Weights of a small GPT-style language model, trained from scratch on English Wikipedia: 10 layers.
Each number is 50 + 10 x the weight over the matrix's rms, rounded and kept within 0 to 99. Layers, rows and columns count from 0.

# gate: layer 2 MLP gate, 704x256, rms 0.0582, rows 368-402, columns 0-63
# up: layer 2 MLP up, 704x256, rms 0.0583, rows 368-402, columns 0-63
# down: layer 2 MLP down (transposed), 704x256, rms 0.0584, rows 368-402, columns 0-63
gate368:47 52 49 52 54 47 51 50 53 48 47 49 50 46 51 51 48 50 42 41 50 41 47 46 50 47 40 54 47 51 55 50 46 51 51 56 51 49 47 47 56 50 46 48 51 46 51 54 47 52 45 44 56 45 52 49 49 56 54 50 48 49 39 53
up368:58 64 51 53 42 57 41 75 39 42 44 52 49 64 22 50 36 58 44 50 53 66 49 53 51 54 48 40 68 56 49 52 40 50 51 54 78 62 24 41 48 57 56 48 52 48 58 46 39 46 48 53 41 56 72 56 55 59 55 38 51 35 49 48
down368:51 58 49 51 49 53 42 68 40 39 46 52 51 59 28 53 48 54 52 47 56 59 45 52 49 52 47 41 61 53 54 53 48 45 50 49 73 50 34 45 52 54 52 47 50 53 54 46 44 46 47 48 44 56 67 51 53 59 56 40 54 38 51 52
gate369:62 33 77 44 62 63 35 55 34 57 59 38 38 40 32 50 53 57 69 65 40 39 49 67 65 36 56 44 43 41 47 78 26 29 69 24 43 52 50 54 38 51 28 44 57 72 45 62 45 41 50 24 44 55 66 62 42 71 40 35 57 53 50 60
up369:50 49 46 48 63 44 55 51 49 48 48 34 49 44 54 43 43 43 47 42 48 37 47 21 47 47 38 67 54 52 51 56 55 52 35 60 50 33 43 49 48 57 48 62 42 44 57 42 47 60 57 53 57 59 49 49 40 47 53 58 62 43 52 58
down369:50 51 55 47 70 51 46 48 54 52 60 41 48 34 44 59 54 46 58 47 49 46 49 43 54 45 44 67 37 41 45 70 31 30 59 46 53 42 38 51 38 51 37 57 51 53 51 58 57 62 56 36 55 57 60 57 45 62 45 41 64 41 47 62
gate370:42 44 45 58 43 52 52 44 46 52 56 45 47 47 51 44 52 50 45 43 48 53 61 46 53 57 55 57 50 41 52 57 42 53 51 43 55 51 56 45 49 42 44 64 54 53 60 38 48 54 52 45 46 52 50 56 38 51 57 51 59 47 50 55
up370:39 41 63 53 41 33 56 52 50 46 50 44 47 53 58 50 57 35 57 32 36 56 59 45 51 60 41 46 56 41 52 46 41 57 57 61 48 51 57 52 49 52 61 48 61 59 59 44 36 43 48 41 54 57 52 59 45 50 54 58 51 57 50 50
down370:42 40 63 55 46 33 53 52 51 43 51 38 45 52 59 53 60 39 51 39 41 54 66 46 49 65 42 46 56 35 51 52 45 51 59 59 50 49 53 46 46 48 56 39 62 50 56 52 39 42 48 41 49 59 48 55 47 48 49 58 51 57 47 52
gate371:48 48 49 48 50 52 49 50 51 51 49 49 50 48 49 53 50 51 53 50 52 49 53 47 53 53 48 52 49 46 49 46 50 51 50 49 51 48 50 47 50 43 53 50 50 47 49 51 49 51 50 48 54 49 49 56 48 50 53 54 50 49 50 49
up371:58 51 48 55 53 57 58 55 60 49 55 51 48 62 48 57 52 50 56 61 53 55 65 56 59 54 44 48 41 51 51 55 45 51 52 49 57 59 52 44 52 55 42 59 45 53 52 53 47 57 58 48 46 42 57 52 48 54 51 54 44 68 50 56
down371:57 49 49 54 49 50 56 55 59 48 54 53 47 62 50 56 52 48 48 57 52 52 61 54 53 56 44 50 47 48 53 54 45 52 49 49 54 54 52 43 52 53 43 55 46 53 49 54 50 55 55 50 47 47 55 49 49 56 51 51 46 64 48 55
gate372:72 38 34 68 41 57 58 70 46 45 55 59 48 65 51 56 41 67 26 56 41 71 66 59 46 41 48 39 48 69 42 40 41 37 56 33 23 51 28 31 29 26 56 43 53 52 39 62 31 56 42 36 48 42 67 51 51 39 54 30 52 60 46 79
up372:54 51 50 44 49 62 51 46 51 52 53 55 47 49 52 55 51 59 46 65 41 53 45 64 55 51 54 47 52 43 56 35 47 40 52 32 42 49 47 46 50 45 46 54 60 51 45 57 43 55 49 41 61 51 38 45 47 44 46 58 47 51 49 56
down372:41 60 62 38 57 52 45 44 60 58 41 41 59 34 52 49 51 50 68 49 60 40 36 56 50 48 59 59 61 38 56 48 57 54 57 59 77 41 56 60 70 71 52 60 51 53 54 39 55 51 55 54 52 52 37 50 49 65 59 65 46 49 47 38
gate373:51 51 44 52 58 58 49 48 45 44 44 50 50 47 51 50 54 48 44 41 50 51 49 50 41 50 47 57 50 47 52 48 52 51 56 54 57 55 55 43 46 45 44 49 47 43 47 51 43 52 43 48 48 45 56 49 51 50 48 45 45 53 53 55
up373:52 43 65 39 53 52 56 38 37 24 45 52 53 42 42 33 47 54 50 45 47 58 60 52 55 60 38 63 45 46 64 50 57 69 61 46 40 29 40 61 48 43 46 52 60 51 71 49 17 39 46 56 14 38 38 52 47 58 42 44 70 40 60 58
down373:46 49 64 37 53 54 54 40 45 28 45 53 54 44 47 37 49 49 50 45 51 55 56 48 65 55 41 62 46 46 64 51 57 59 62 47 41 40 39 59 54 45 48 52 54 51 63 47 32 43 44 52 22 44 44 49 48 50 40 48 59 43 56 59
gate374:40 54 42 54 57 43 53 49 59 54 49 34 48 48 59 49 43 53 40 34 50 42 58 63 54 56 34 44 49 54 57 52 58 53 51 51 63 56 65 58 49 47 55 51 53 38 56 59 49 49 51 60 66 59 49 53 28 46 70 47 53 48 38 41
up374:54 68 39 59 48 62 37 61 36 60 33 51 51 38 46 50 53 57 55 36 54 82 40 43 56 39 45 56 46 47 61 52 46 42 22 43 57 52 38 52 52 24 45 58 49 41 40 46 53 50 55 54 44 37 18 54 36 51 60 53 65 80 29 44
down374:46 64 43 56 54 59 46 60 45 53 39 55 40 38 61 51 43 60 50 49 52 65 46 49 59 38 56 55 43 60 64 53 52 45 26 46 62 49 43 53 35 37 43 50 31 37 52 53 46 45 48 49 60 52 13 50 28 52 54 44 53 70 25 48
gate375:44 50 50 50 55 56 47 47 46 41 44 50 49 45 59 49 48 45 47 45 44 51 49 48 59 58 47 47 56 54 45 53 48 55 44 50 53 50 53 45 54 41 52 51 48 48 53 49 48 58 46 48 50 53 51 51 48 53 49 47 50 46 56 53
up375:51 50 53 60 45 70 42 57 42 42 46 59 51 52 73 52 65 45 44 45 56 48 45 59 32 39 49 45 60 48 48 40 55 67 54 40 63 64 63 40 47 42 65 68 49 44 39 43 32 67 52 39 29 54 57 43 47 36 41 37 41 56 45 49
down375:51 52 53 57 48 58 43 62 46 40 47 58 53 52 74 52 60 45 46 44 58 46 44 53 39 48 47 48 60 42 47 47 53 61 56 45 57 54 55 46 50 46 59 61 50 44 42 46 34 60 51 41 33 53 57 47 48 37 41 45 47 54 50 50
gate376:55 65 65 54 60 37 68 60 46 46 80 38 75 56 48 42 46 46 30 50 21 19 61 61 64 44 28 45 74 40 65 61 55 43 45 26 52 57 39 61 49 37 48 28 46 39 49 85 54 29 60 29 40 63 64 49 63 68 63 47 39 39 45 40
up376:56 58 51 52 52 58 52 68 63 44 57 44 47 56 32 31 35 50 18 47 49 49 24 86 48 39 63 38 55 62 46 51 50 43 54 52 51 50 75 42 59 53 54 39 48 57 48 45 36 52 36 69 52 51 61 44 54 42 64 55 48 44 43 69
down376:34 64 43 64 38 55 44 55 28 59 59 49 36 51 52 48 39 49 59 44 45 61 46 44 75 51 63 51 46 52 53 75 58 63 43 46 59 40 52 37 47 42 61 64 50 65 61 56 60 60 45 36 49 58 57 44 53 52 44 33 58 32 52 43
gate377:71 47 54 46 46 53 46 46 53 33 33 52 45 52 41 36 43 60 68 58 59 47 46 65 28 55 42 51 43 64 56 49 53 34 79 58 62 58 61 49 65 57 56 64 30 50 59 59 33 49 25 58 53 56 70 56 47 50 54 58 53 58 36 60
up377:34 39 25 80 32 50 47 46 33 20 52 58 16 49 67 33 59 34 44 62 62 43 36 61 39 51 53 47 42 38 38 71 45 51 57 30 40 45 75 59 43 49 54 41 48 67 62 62 65 47 63 42 41 48 38 56 48 45 47 59 34 46 53 48
down377:22 39 27 60 45 40 55 52 38 22 42 64 30 62 59 40 52 48 51 63 50 41 49 77 37 38 45 38 43 27 44 68 54 57 46 46 35 52 55 56 45 48 51 55 50 54 64 73 60 52 67 32 63 47 35 60 43 53 44 42 29 41 61 60
gate378:58 52 50 44 58 61 53 49 48 46 47 46 53 45 65 49 41 50 47 51 55 58 50 47 50 52 45 49 51 51 46 54 38 59 50 52 49 53 42 38 50 49 58 50 46 48 52 52 46 58 47 62 47 51 56 49 48 44 46 41 46 45 46 46
up378:46 51 42 49 50 58 50 32 46 35 52 54 35 43 55 53 49 55 56 61 44 43 45 33 47 65 40 51 32 47 59 59 44 62 41 53 53 49 48 60 48 37 60 50 63 37 53 43 55 60 35 61 40 39 60 46 49 54 45 62 37 52 51 49
down378:44 51 49 46 51 59 45 36 48 34 50 59 43 49 55 57 53 51 58 56 46 42 44 42 44 63 42 52 35 51 55 53 46 55 42 57 51 52 47 59 50 40 53 51 63 33 50 44 53 59 37 57 48 44 56 49 51 52 52 59 41 49 51 57
gate379:43 53 54 47 51 74 53 61 73 47 71 46 66 66 61 58 41 37 41 45 56 61 47 45 68 47 57 40 46 49 49 61 43 60 38 51 62 39 51 48 58 59 71 47 57 30 31 67 27 53 55 35 67 45 39 60 73 51 47 54 43 55 53 52
up379:50 55 57 58 42 59 49 54 56 54 55 68 67 46 42 56 51 56 42 45 49 41 52 54 46 61 47 60 43 52 60 55 48 53 37 36 47 51 45 57 39 54 62 40 57 57 27 48 47 56 56 55 45 40 41 52 54 56 47 47 46 45 55 49
down379:55 51 47 45 46 40 54 43 36 63 36 58 52 39 37 35 56 60 54 51 46 45 57 59 44 56 47 52 50 61 56 39 60 40 50 49 45 50 54 59 42 49 46 51 46 68 53 38 61 55 50 67 46 46 56 45 35 57 53 44 43 40 56 33
gate380:39 60 70 57 47 62 47 28 20 61 49 49 58 50 53 38 49 56 29 62 27 57 68 46 67 35 41 43 32 41 61 40 58 39 63 35 46 43 36 46 53 47 51 19 49 84 44 51 24 57 48 56 60 55 73 48 54 59 26 26 63 24 62 63
up380:62 41 35 54 45 38 56 40 58 47 53 59 47 54 51 59 64 40 47 40 50 51 49 39 56 63 48 68 51 54 51 65 51 57 43 70 66 41 52 52 38 60 61 34 45 44 59 48 71 47 53 47 35 43 45 53 51 56 47 59 54 51 49 37
down380:48 42 49 63 42 54 50 27 27 60 58 46 40 56 49 38 50 57 48 40 35 60 64 44 64 50 40 61 42 56 65 45 61 43 57 46 46 49 41 45 50 51 36 25 44 68 46 48 38 51 51 59 48 39 59 49 56 60 48 33 59 38 55 55
gate381:55 62 66 39 27 50 51 67 27 38 44 46 55 41 54 55 54 61 57 50 51 46 45 52 81 42 56 50 39 58 37 59 28 47 43 52 40 37 55 74 33 69 61 64 49 49 39 81 37 49 50 37 60 40 41 62 47 37 36 63 41 47 74 41
up381:41 46 45 55 51 48 53 49 63 47 49 45 41 44 58 54 44 40 43 39 44 48 60 39 40 57 44 63 68 46 48 50 54 53 60 49 51 54 50 49 46 44 42 49 49 43 45 44 53 50 51 60 57 52 51 47 52 49 50 45 67 59 45 54
down381:42 60 53 45 35 38 47 63 32 42 39 45 64 43 55 53 52 47 52 37 52 55 38 50 69 49 59 51 49 56 41 54 43 46 44 59 45 41 41 66 29 69 64 58 46 44 43 83 36 59 51 40 50 48 43 50 46 42 44 59 50 53 62 46
gate382:75 62 73 63 91 63 25 45 39 48 55 29 43 51 47 42 52 58 63 54 39 55 34 38 43 20 49 39 60 32 45 72 36 49 78 33 54 49 53 59 48 57 57 25 55 72 55 67 77 46 53 61 48 41 31 51 58 32 53 51 41 49 40 28
up382:52 51 51 47 47 55 39 58 51 57 51 48 43 55 43 39 53 42 64 59 50 43 37 55 46 48 38 36 41 35 48 49 46 34 56 46 54 53 49 56 48 57 56 53 61 64 53 48 55 32 67 47 40 53 43 48 43 51 46 50 46 56 36 40
down382:38 43 38 40 28 33 65 58 53 63 51 59 55 52 52 57 54 43 43 48 68 48 60 67 50 73 47 53 47 50 51 38 62 41 35 67 46 40 53 37 53 40 39 72 44 35 39 39 30 53 50 42 51 58 66 54 41 66 48 45 59 58 54 60
gate383:67 68 62 42 45 66 25 44 56 42 49 56 41 45 53 41 32 60 55 62 37 47 52 62 55 58 59 45 19 80 37 56 41 54 65 49 72 29 61 40 60 46 59 46 32 38 46 51 42 53 29 45 49 47 77 49 54 56 31 34 41 54 53 68
up383:44 67 39 71 63 42 55 57 52 55 73 38 31 53 56 45 15 76 71 49 15 45 64 41 68 09 52 64 63 46 53 62 33 66 82 26 53 33 38 68 44 65 74 45 43 52 62 55 51 47 29 56 60 21 64 31 58 51 64 27 42 63 69 49
down383:34 42 46 72 57 47 80 62 59 66 64 55 43 42 58 52 21 72 65 50 32 41 59 39 62 27 59 63 67 33 62 59 49 65 83 26 52 65 52 54 55 58 66 45 53 65 55 66 42 58 36 56 46 37 59 36 43 55 61 40 46 60 67 45
gate384:56 60 42 34 36 45 69 59 43 42 57 48 46 49 42 60 58 43 45 46 54 48 58 58 53 55 26 49 52 58 52 42 42 65 40 45 77 50 50 51 79 59 56 53 43 26 48 64 35 50 44 36 59 59 36 40 60 38 56 43 53 57 46 41
up384:58 40 56 41 45 44 63 60 50 86 87 48 45 61 47 31 54 35 49 60 43 45 62 47 42 56 47 48 77 55 48 39 56 46 44 33 34 49 69 78 27 31 52 24 36 39 33 62 51 46 27 73 28 46 70 48 55 51 51 23 73 41 51 53
down384:44 46 52 53 61 43 52 64 30 76 72 58 45 50 40 43 58 36 39 56 44 49 52 46 40 62 33 40 75 54 43 53 46 33 41 33 38 65 73 82 47 34 48 33 45 28 35 57 46 52 44 55 31 49 89 45 57 53 53 38 57 52 61 59
gate385:35 39 56 43 59 37 76 53 55 47 59 41 49 38 47 47 27 58 66 76 39 55 60 70 52 56 58 61 41 57 51 50 46 35 42 52 46 50 51 69 42 51 34 25 60 46 43 44 53 49 48 51 52 34 43 53 51 61 55 43 45 69 67 34
up385:40 41 42 47 46 61 50 58 55 57 59 32 60 48 45 51 48 57 48 60 49 59 49 54 56 48 56 44 38 45 47 53 50 44 59 50 48 48 46 56 40 47 49 53 64 54 43 53 54 49 55 57 43 53 48 43 53 52 53 49 52 65 40 60
down385:57 56 48 52 40 58 32 50 46 58 46 49 59 51 60 50 61 47 41 39 57 56 38 41 47 51 45 37 59 40 51 49 63 58 62 48 52 50 42 44 47 41 62 65 55 47 50 57 46 48 57 51 40 66 54 49 49 45 37 52 51 44 37 57
gate386:54 64 42 50 54 49 60 51 36 62 48 47 46 52 61 47 48 46 58 33 42 29 46 60 40 37 47 50 53 41 46 64 42 43 48 53 56 43 52 57 50 56 43 38 38 42 42 55 32 51 43 54 60 60 60 54 49 55 47 55 48 58 55 49
up386:44 36 57 53 46 49 56 50 45 51 31 60 46 58 33 54 47 50 66 46 54 52 62 58 52 49 59 51 49 49 62 35 66 51 54 46 45 52 41 57 42 62 66 51 53 41 47 44 50 45 61 53 49 55 49 54 39 48 61 48 37 53 46 48
down386:44 32 55 49 46 46 52 51 48 50 34 58 51 63 39 48 44 54 58 50 57 57 59 56 55 55 57 46 41 48 58 41 62 58 57 47 44 52 47 66 47 65 62 48 57 53 41 48 56 51 63 58 43 54 48 55 47 40 63 51 48 53 48 51
gate387:28 49 57 62 58 36 51 54 67 48 62 56 57 54 41 60 60 40 51 43 52 32 39 33 71 68 42 20 38 54 46 57 57 60 35 55 65 55 38 66 41 37 32 39 40 47 68 39 44 60 55 68 58 54 45 38 46 42 51 43 51 58 54 65
up387:62 56 39 83 59 47 36 57 48 43 59 50 41 64 67 17 63 51 42 39 28 51 55 36 66 53 39 48 50 61 43 52 54 62 53 41 60 32 65 54 42 29 58 47 46 64 71 66 69 31 42 40 56 60 44 36 53 55 37 56 44 40 49 41
down387:58 59 50 84 49 48 20 51 43 32 61 55 48 64 60 17 41 48 51 36 24 33 37 37 49 69 37 56 58 66 37 40 55 51 52 50 56 34 58 77 48 18 62 54 47 55 67 65 53 29 42 42 50 65 46 39 40 68 40 38 27 49 35 41
gate388:68 45 59 54 58 50 60 51 36 50 31 31 66 43 46 49 35 44 57 35 68 45 47 42 28 28 40 58 43 39 46 45 45 39 56 40 52 55 49 61 52 46 58 59 40 60 69 56 48 42 46 56 72 56 48 39 52 40 52 43 53 48 37 44
up388:42 28 47 48 65 63 25 65 56 59 48 76 52 52 30 59 63 84 40 44 36 68 55 50 63 60 56 39 70 18 61 54 75 43 41 62 39 41 59 29 52 51 60 54 59 65 52 63 50 35 34 40 58 40 52 63 39 46 51 48 42 64 64 32
down388:53 32 44 52 74 58 49 68 47 40 32 54 60 61 32 53 53 71 48 33 41 36 61 53 45 58 47 58 68 21 62 62 56 36 50 60 38 37 56 27 36 65 67 62 52 65 65 66 54 44 29 49 61 56 50 50 45 41 60 53 54 58 65 32
gate389:53 61 52 52 54 63 54 47 58 45 45 57 40 44 47 54 43 41 57 46 47 47 48 50 61 47 44 55 52 57 45 56 49 56 49 51 47 50 60 42 50 48 49 57 47 52 55 46 59 47 44 52 59 55 42 47 51 53 45 45 49 44 42 52
up389:42 64 73 42 65 70 58 44 56 55 48 57 43 65 67 62 43 26 43 46 45 55 52 46 85 41 38 40 62 39 43 49 59 57 32 56 60 56 45 53 52 41 41 42 68 51 57 60 23 46 42 35 51 60 76 44 52 56 70 48 45 61 47 26
down389:48 63 65 47 55 57 54 42 53 49 48 60 41 60 64 60 45 37 48 46 42 54 44 43 69 43 47 45 61 41 47 48 53 56 44 54 57 49 41 53 47 46 50 42 56 51 57 64 37 53 47 43 47 53 71 50 60 52 67 56 43 53 57 36
gate390:67 51 63 56 64 29 46 52 49 37 53 74 44 39 43 57 45 65 78 61 53 38 56 56 47 47 55 47 25 54 46 52 41 59 60 24 67 49 55 61 49 40 76 57 50 50 36 55 48 54 38 68 60 50 61 57 34 57 53 51 77 47 54 35
up390:51 54 43 47 50 55 50 58 46 66 54 56 44 61 63 60 63 58 52 52 49 53 50 48 56 43 61 43 62 45 47 59 39 47 47 41 48 46 41 44 56 58 50 45 49 46 54 60 55 50 46 50 51 48 56 40 43 43 37 51 42 50 48 50
down390:43 47 39 48 46 74 55 54 50 53 37 31 46 57 53 43 47 45 34 45 46 61 37 43 56 55 44 59 70 51 48 55 55 43 45 66 36 44 43 37 46 56 36 51 51 40 70 54 51 50 62 46 48 44 45 45 58 41 46 44 29 49 43 54
gate391:35 61 43 36 54 50 42 40 48 58 51 61 42 55 21 51 35 42 42 42 31 56 49 43 62 46 63 67 44 43 60 52 68 51 65 48 62 41 45 60 42 19 49 52 36 26 73 39 59 62 60 60 61 46 70 41 47 57 51 48 52 37 56 64
up391:48 50 52 59 63 66 45 50 58 29 64 55 71 42 59 60 48 39 58 31 60 47 41 53 45 52 41 41 42 64 55 37 49 52 40 44 24 50 46 44 58 74 49 37 68 80 49 47 31 44 69 46 59 39 58 60 34 66 39 45 64 49 56 38
down391:38 48 34 46 65 38 54 56 60 29 54 60 50 49 59 62 54 41 52 39 56 49 49 57 47 47 41 53 37 54 52 34 58 52 52 58 42 61 40 36 53 58 45 33 53 79 56 46 27 48 67 60 51 41 56 54 33 67 44 50 56 59 60 48
gate392:34 58 54 56 41 60 58 52 42 46 55 51 57 44 68 52 43 52 51 41 54 44 56 42 48 60 41 55 39 65 48 54 36 56 68 73 53 62 43 51 85 48 58 50 36 46 46 48 36 44 40 65 61 72 50 57 52 47 53 44 38 41 61 63
up392:22 48 75 51 57 61 40 30 38 29 51 38 54 41 44 37 43 55 66 50 45 30 67 53 63 70 46 66 47 56 51 28 26 57 74 53 68 64 48 52 46 49 14 39 38 41 55 64 41 47 52 34 46 60 60 58 40 52 34 55 58 67 51 38
down392:16 51 62 54 58 56 39 50 36 39 43 37 52 46 41 40 39 47 66 47 46 35 66 54 54 66 54 61 48 54 47 41 35 58 62 59 56 64 43 43 42 40 23 39 33 28 55 63 42 43 53 43 55 55 50 51 47 53 39 57 53 66 57 36
gate393:52 51 49 50 51 50 51 52 47 42 49 40 55 43 51 47 52 50 45 52 56 49 47 46 44 44 51 51 45 54 51 53 57 50 46 55 52 49 43 50 48 45 54 49 48 56 46 50 46 44 48 47 53 50 55 52 49 49 46 56 50 50 53 52
up393:32 55 49 44 51 45 39 39 51 43 39 67 54 64 46 50 56 50 52 63 48 44 58 40 47 42 55 54 55 49 70 43 47 55 54 36 42 34 49 32 55 43 68 58 47 56 52 48 69 50 62 35 51 55 57 47 68 35 38 52 36 53 56 42
down393:45 53 46 46 47 46 42 43 53 45 43 63 56 57 47 50 52 51 54 58 47 48 58 43 48 49 58 54 58 49 69 45 46 55 52 40 42 42 51 37 55 45 63 56 47 47 52 51 61 45 62 44 47 53 56 50 60 39 37 49 43 53 56 41
gate394:47 59 48 46 48 42 49 45 63 39 51 53 49 33 50 49 58 50 54 45 55 50 54 46 55 43 51 44 50 48 49 44 63 50 51 56 52 51 50 47 55 54 50 55 40 39 53 44 53 45 55 36 50 42 54 43 55 41 41 46 36 48 52 59
up394:32 40 50 63 50 44 59 49 62 49 58 65 45 49 39 54 48 42 65 67 42 54 63 33 58 56 42 43 50 48 52 75 41 54 54 58 44 65 65 50 51 41 62 66 54 49 62 34 66 51 73 64 68 32 47 52 68 42 55 27 42 55 53 53
down394:39 37 43 58 47 53 58 53 57 58 69 61 44 44 38 58 39 44 56 68 42 55 65 40 50 52 41 46 48 48 64 70 42 53 42 46 46 55 53 58 50 51 66 54 50 50 70 43 61 56 61 58 62 27 59 54 62 50 60 41 55 51 57 50
gate395:41 49 63 26 40 67 47 55 46 58 56 53 42 26 40 58 52 51 40 51 47 44 53 43 49 65 65 44 77 56 45 63 66 49 83 38 39 41 62 46 61 39 66 64 51 61 58 60 50 66 48 58 60 51 52 67 53 49 36 53 30 29 64 68
up395:47 63 53 51 54 56 45 60 43 64 52 57 54 49 44 42 46 55 60 57 57 60 48 60 52 39 68 38 49 58 41 38 56 52 58 52 55 50 48 51 53 49 62 53 59 40 60 59 42 53 62 43 50 47 52 51 53 36 52 43 40 45 49 47
down395:60 48 47 68 68 36 48 51 44 51 40 55 52 64 55 38 39 58 61 46 56 64 55 53 55 32 47 56 25 48 51 39 44 56 41 66 61 47 32 53 42 59 32 43 43 33 57 43 44 36 56 46 45 46 57 29 48 47 51 56 66 66 48 30
gate396:54 51 36 40 52 61 39 30 58 32 40 42 51 32 46 57 26 52 58 60 66 51 54 36 76 57 57 39 22 64 40 56 57 65 46 30 54 45 72 58 45 49 43 68 51 69 59 43 62 64 39 45 59 53 38 57 48 42 51 53 64 47 49 62
up396:52 49 73 37 51 53 33 42 65 61 63 63 41 45 60 43 49 39 58 57 65 39 40 59 76 31 37 28 38 30 52 59 69 44 43 49 31 61 53 40 25 57 62 17 50 71 42 39 33 60 32 75 38 50 46 29 37 42 60 45 70 47 40 42
down396:52 56 69 40 60 36 46 37 57 61 68 68 49 50 54 48 62 36 58 29 71 27 56 48 68 41 38 39 54 49 57 38 67 43 66 48 42 59 41 57 35 59 54 36 38 62 47 46 32 53 35 82 49 47 42 25 44 47 64 46 52 41 63 49
gate397:38 59 45 35 52 31 50 30 55 60 50 50 62 50 63 54 54 32 57 60 33 27 50 50 49 50 62 46 60 36 44 40 57 50 65 41 53 63 67 66 33 53 76 47 78 50 45 51 56 44 69 32 50 75 25 49 58 35 27 49 57 35 63 39
up397:51 57 38 41 50 63 58 39 56 57 48 48 49 53 49 52 50 50 55 56 51 33 47 53 35 40 50 46 53 34 42 56 47 45 56 40 43 56 46 54 36 49 57 57 63 65 53 46 69 36 60 48 49 60 42 52 53 47 54 52 44 53 55 49
down397:51 52 41 64 52 62 47 52 57 53 53 50 46 59 39 43 46 63 55 40 64 62 51 49 53 37 51 51 48 50 57 60 43 48 42 60 45 37 41 40 61 42 46 57 30 64 55 43 57 53 46 62 47 35 71 47 34 61 55 45 41 57 45 47
gate398:48 40 64 43 49 51 39 51 37 40 46 31 43 76 51 68 48 44 51 59 54 61 42 61 29 40 46 47 46 40 45 74 70 15 54 41 60 50 51 49 46 45 42 43 52 38 49 61 31 58 53 48 49 51 37 31 45 63 55 49 35 50 60 32
up398:62 56 53 56 48 59 47 60 48 50 47 52 49 58 53 64 50 51 57 52 45 42 45 55 46 39 52 57 55 38 46 70 48 52 42 51 42 46 51 47 47 61 42 42 68 41 38 60 49 56 56 54 38 50 49 54 50 46 55 48 39 45 53 36
down398:66 65 34 54 51 52 53 41 49 49 56 64 60 34 51 38 46 63 54 46 41 44 44 47 68 59 65 55 56 59 54 30 37 67 55 64 38 52 50 57 51 58 57 50 53 65 50 38 70 44 46 52 40 38 51 65 55 33 50 52 62 40 44 63
gate399:63 67 86 53 40 61 48 38 54 50 46 45 36 50 48 49 60 60 61 49 48 37 58 52 43 50 25 59 34 44 52 38 46 49 50 56 68 44 48 53 74 44 49 40 42 48 53 58 49 46 32 43 47 51 60 43 46 46 45 60 55 58 55 55
up399:51 47 57 52 46 37 45 37 51 50 41 45 40 52 49 35 58 43 53 52 30 49 44 45 69 65 45 39 51 68 57 62 57 59 61 65 42 34 71 44 61 43 64 42 60 63 53 45 66 53 50 51 56 59 50 42 53 45 36 69 49 56 30 58
down399:59 51 42 57 35 36 49 57 50 56 41 52 35 47 49 27 47 39 56 55 28 50 53 59 56 66 57 36 70 68 50 65 65 52 56 60 38 48 68 35 40 45 63 34 58 59 44 50 53 53 55 61 54 57 51 57 53 50 48 58 48 67 35 53
gate400:36 41 42 41 63 52 77 54 78 39 47 48 54 40 50 39 43 45 53 38 44 46 35 69 46 57 51 46 43 50 45 43 59 44 72 35 50 51 61 54 47 47 65 44 50 50 60 41 49 64 48 38 43 50 38 33 59 41 41 61 58 62 60 38
up400:51 61 54 66 57 53 45 44 49 49 45 45 55 51 50 59 60 56 43 41 50 48 46 41 48 53 51 43 44 44 58 53 55 56 34 67 63 57 49 55 61 39 42 48 48 46 49 45 42 58 47 59 36 46 64 61 51 55 58 48 42 48 52 43
down400:43 54 46 34 58 58 71 54 67 35 41 47 52 44 55 42 49 48 51 40 46 43 43 58 49 48 52 42 41 55 52 46 58 54 66 40 51 46 56 44 54 50 56 45 47 42 64 32 50 60 45 40 43 55 36 44 47 39 45 62 50 52 63 48
gate401:43 44 47 56 50 55 70 71 61 53 62 43 52 50 70 55 52 53 39 41 75 58 72 43 52 41 42 45 45 55 64 62 49 61 59 38 54 44 45 47 75 51 43 51 33 52 57 57 37 40 47 65 58 52 65 55 42 53 50 45 54 56 49 52
up401:36 49 66 57 73 55 64 49 60 76 52 74 60 41 32 64 46 43 41 62 49 45 43 52 40 38 49 34 50 66 41 67 43 42 62 48 56 57 58 56 59 26 58 65 51 48 52 63 30 56 61 69 57 70 45 49 30 41 28 75 15 49 26 32
down401:49 48 71 60 65 52 78 57 55 74 62 76 58 42 40 66 48 45 50 57 39 42 53 50 39 43 53 47 56 58 43 71 42 49 78 50 46 48 50 63 73 31 59 75 48 50 45 59 48 49 64 49 72 64 55 56 48 26 43 77 36 54 33 52
gate402:45 41 49 52 57 62 44 53 50 47 47 37 46 44 51 51 63 61 62 59 50 38 53 42 44 44 47 51 46 45 54 46 43 67 57 27 42 47 45 33 48 49 59 57 60 58 45 48 44 70 45 48 50 60 50 50 40 49 59 44 31 56 55 55
up402:49 60 47 48 60 18 51 54 40 45 56 40 48 39 59 54 41 55 41 51 45 46 53 44 45 50 58 52 56 46 50 31 53 42 46 45 31 46 61 50 54 55 58 51 54 62 39 42 58 52 46 40 53 61 52 44 53 46 59 48 40 55 35 45
down402:59 47 48 47 46 27 57 51 36 45 42 40 51 38 47 53 37 56 44 47 48 54 47 45 49 55 68 63 61 40 47 41 58 44 49 53 51 56 61 53 59 58 59 49 54 54 60 47 56 52 51 41 60 44 58 25 55 53 51 47 48 52 43 57